Weights of a small transformer language model: biases.
Each number is 128 + 24 x the weight over its row's rms, rounded and kept within 0 to 255. Layers, rows and columns count from 0. Numbers have three digits each. The size before them is the row's rms in percent of the matrix's.

# layer 4 MLP up, 2560x320, rms 0.16, rows 290-311, columns 192-255
100:155147138133117158133105104139116111131152140151145104126130141164126168097135134122099134162160075125125123114113110127099143171142107148132117129129109160139105105123175146160126119130185150
106:149135133124140173131112139160163113151111088097119148138153145120148102139099116142150120140108134143124114145056169160121108149100157104102107156121135129085140114142116111138141146140167130
116:138126124139136109120105153116126119105161128142168130090103162081115137163168130095127132105094109084130090135132108127094119106154102159129112135152129139112123122132081142121129113140132161
119:135135092121152106150162089072140071111118147121112135145170154142139088138154122101177166167103156092132077094101155125144131112130099178104127152137118091120143150120105134162105156141139126
092:113119116137137093129146169065151134112130140134116149136149108132101129105147146100128157123150133156067129144113135120146115088124108137131136143127156096146148170124127136126095121100145106
109:147139107128126117125177117133148104089138133086136114175149134106109147161142086087141136082139098136148126136134089135136129146125134105130150130119116120072124120091167134119163151132187152
104:114158129119098143121123094106139093117171136123108123120086136135132094075154189104101118145110110159127088153135144149152105142126170111102065153147124161101118096131135104140149149125131134
089:104141154087148116153201143117094130131132124166103113139157121139144116130105099114163146180127096198138141150128159171113153153122135133123109157115103103129126122112100113097121130079102097
041:135129136127140165131142109118128094110086148108057126122108123178155117121213108136152119129125078104094095163155118126102118174105123131132102125133128127125132122099177150086125081123117175
112:146135118155133117149123125108140135162138154131139117100136129100135120127132152124146154093105132123079116133132133083126111144139115156114089085166125113123099134121082140100112178060123145
111:140134125101134153102096118129150125142130151121163111104159127170091145132143134108124120110089091135123093130105096142148109168135100134129063132095103111101144178149122137140132101149151152
096:167090125128126110128163127130138149129137135140137133177125136130120116176110139096116128173125112128108151171115100125137119151122136142158173129131103096141107127113109172110127143097095126
112:156151094124149144174152161098144125128066117114170156148118100159139172112132131090136142155109138159090089082137111111141112137160155129108121146097122080100116141130109163107109151141180152
065:153118096103118131118080117127104144128103111135117125117155137128094125163129163128151075085136134121109182110091147108124142136143171165098129125122098133103154154160177142139086103112127124
097:124113147114125138067163098121138189140092110114095110136125159194153125166101107159100120090109147117173169130157107095150147134092141107137108135130129141112109126104110131087125088109099142
116:150128124137161156090115143114130128126114131138094159171097125139131061123109090037125142082169122123142169140109085119099098162118138132133173135144158134125114151151121118127122147108130126
083:133197112125155191118138115111130107140107124158106158172185155155090143141125132125143128167131131051116105143153126080140132117122120190103124104118141159119102125135131133113109125141115130
114:106161166083117108110123137113125100120113126123092104153119114148109138172128111127161166118148159144145170125103145102124129147124130146131140102136125134162127124088131128086150116122122149
107:160093103145117100137126109120089157068138128124137155130203094107129117139154134114158159090134152079100127133132138113133162156145165114137126101108132143147116112115161098162127138109162114
097:144113175119152139135152116124195124128104146141100140118138148139125145106090108137122124121135150104132120097101146145128115117136141167138121154145163149151110119131124106169123155117110129
106:112128142115143177106149143119119151101120155135096126135165163136104116175166129118135105088106159104147137169101107104150114143123163175108129127129112134138144155108141107137156127103161150
094:141128141092129132110146136115146108115118121171168134131130136101117145084114173119111076114116126108145139137086112147109154112148098133135126139092160132154060145131103135107148110127125150
# layer 4 MLP down (transposed), 2560x320, rms 0.0529, rows 290-310, columns 192-255
104:141116146130141125130108090071101109147095145158122107094073115121110125131128107113168111143109138140135095098181184096180125122153161086148133061106108102104140103097155111156083125170131117
089:151135121131125151099136148124176111141124152147136145109113115120141126115102121099138147081087087083132153164129180138162130122179114154137117103138111138159099111120209149076102152118154133
114:138133166093096144112136157133104143150132131128148107159119148166146115137122125143123149132112099146174107172105111136101130130111111123165115138140136153155122141104117116112079144147117120
117:091131127107126134104114189113108136141124090110112153094131086113159118135112132149091099134134150148125158136117137194178122149132139107149096134100186137122140085103141136092117138118131080
099:090111137123073112121118116071120140119134126103150099132164120158113144108122155112145148114143120134119130167119072102112152129147100107133147127133134118137168187143074137125144107130151120
112:105129104097126144106105152136148109160135105144129140110126084117146131126146112131154143123154134154114160142157116138122105121136107156091135108133133169153085104131158127115139116173114115
109:116117115119097129123130151138111133130116108146093187113115089143118129160093092104105158140127089140140128091138127155183138162135099093115138147130105164148121123134141124091092146138155123
091:064146118107152142130176142123131134135151148145152093118089096106136137103130120132125134156146148125139155102121148153126085126145170141117111170112103118133112131122140100119109166141087110
043:150085172142116130149121138152144126082133133115097168097106135153120096138114115112118125151156144113102152130167133110101101110146129141159139116140119122156127120136130145108141164140149144
107:144149133142106115119108106138143133148095146172142140113114118109140149147120076150090161198145131174123098150118128104119125119085111103078138106126103091098151133135135087133148132150134153
096:075133126108132164149090183132153094199178135120131127159111138159096129139160129170140122127113111132181110118107075103149121132138140095125098136113100100119171119144098126162142119142122154
093:156107109123116137129130124137135110110129116135125106106134130130139117117120109094128118108127135144100134151124132121151143140147069133095171139107078110116126115158159173138113128128104128
116:085103104130126117150125136106143152162139163103160119071102143068128141093102107102121137094168098121134112160111129122104133178109112119136137137132149187187151141152138135140115131094078071
066:133144110144129180116135130117142120100122163128149117091122166133121158117110105144114117109130148130117165088160127098109110141124118154070112165108146113129113170146108151162184140164100116
093:164104143095134110122115131155172141168177130128129109133143120128121146121127138137127144137123162115179117148117106144156111072168106165110114103131114187129117114102122114123128111174118092
120:135107123103140147124102162137120140127142132118109167112136129126137152110138123116121098098139139124095147136154094078113154133137121129156142134133164140120125129087144146135099170121155063
075:141160113136125108125123117122152100129135100140131135125131181118158123091137108129159128118111123104140087123171112071080082142132112090096105105156127142134174104132117143105143114165156110
112:152135139106136152103143119083098100124138133093171105158118108110107136170091164114117125121124102151125140132120115113144113037100154135098133126137139099141151093132123160181140165111113105
101:153121177166131177072157152153163078111094118118111100096129119144146112125104150122056144146154179167102100139115146106182101121130057167124107110180095137171118108148152088108124139114126107
101:143129122112138149149089166115173159136074096149130115099134159124116113145129149127119104114137136136132126092117097105141092141098107134108138147096118112106112111099154101143127103155168112
105:131089184122132100084096152138102145140147115140088123109118161129100193139122095141180174139122119148126123113162152065122155102100144149141133083120139117108105113071151104127147101104130139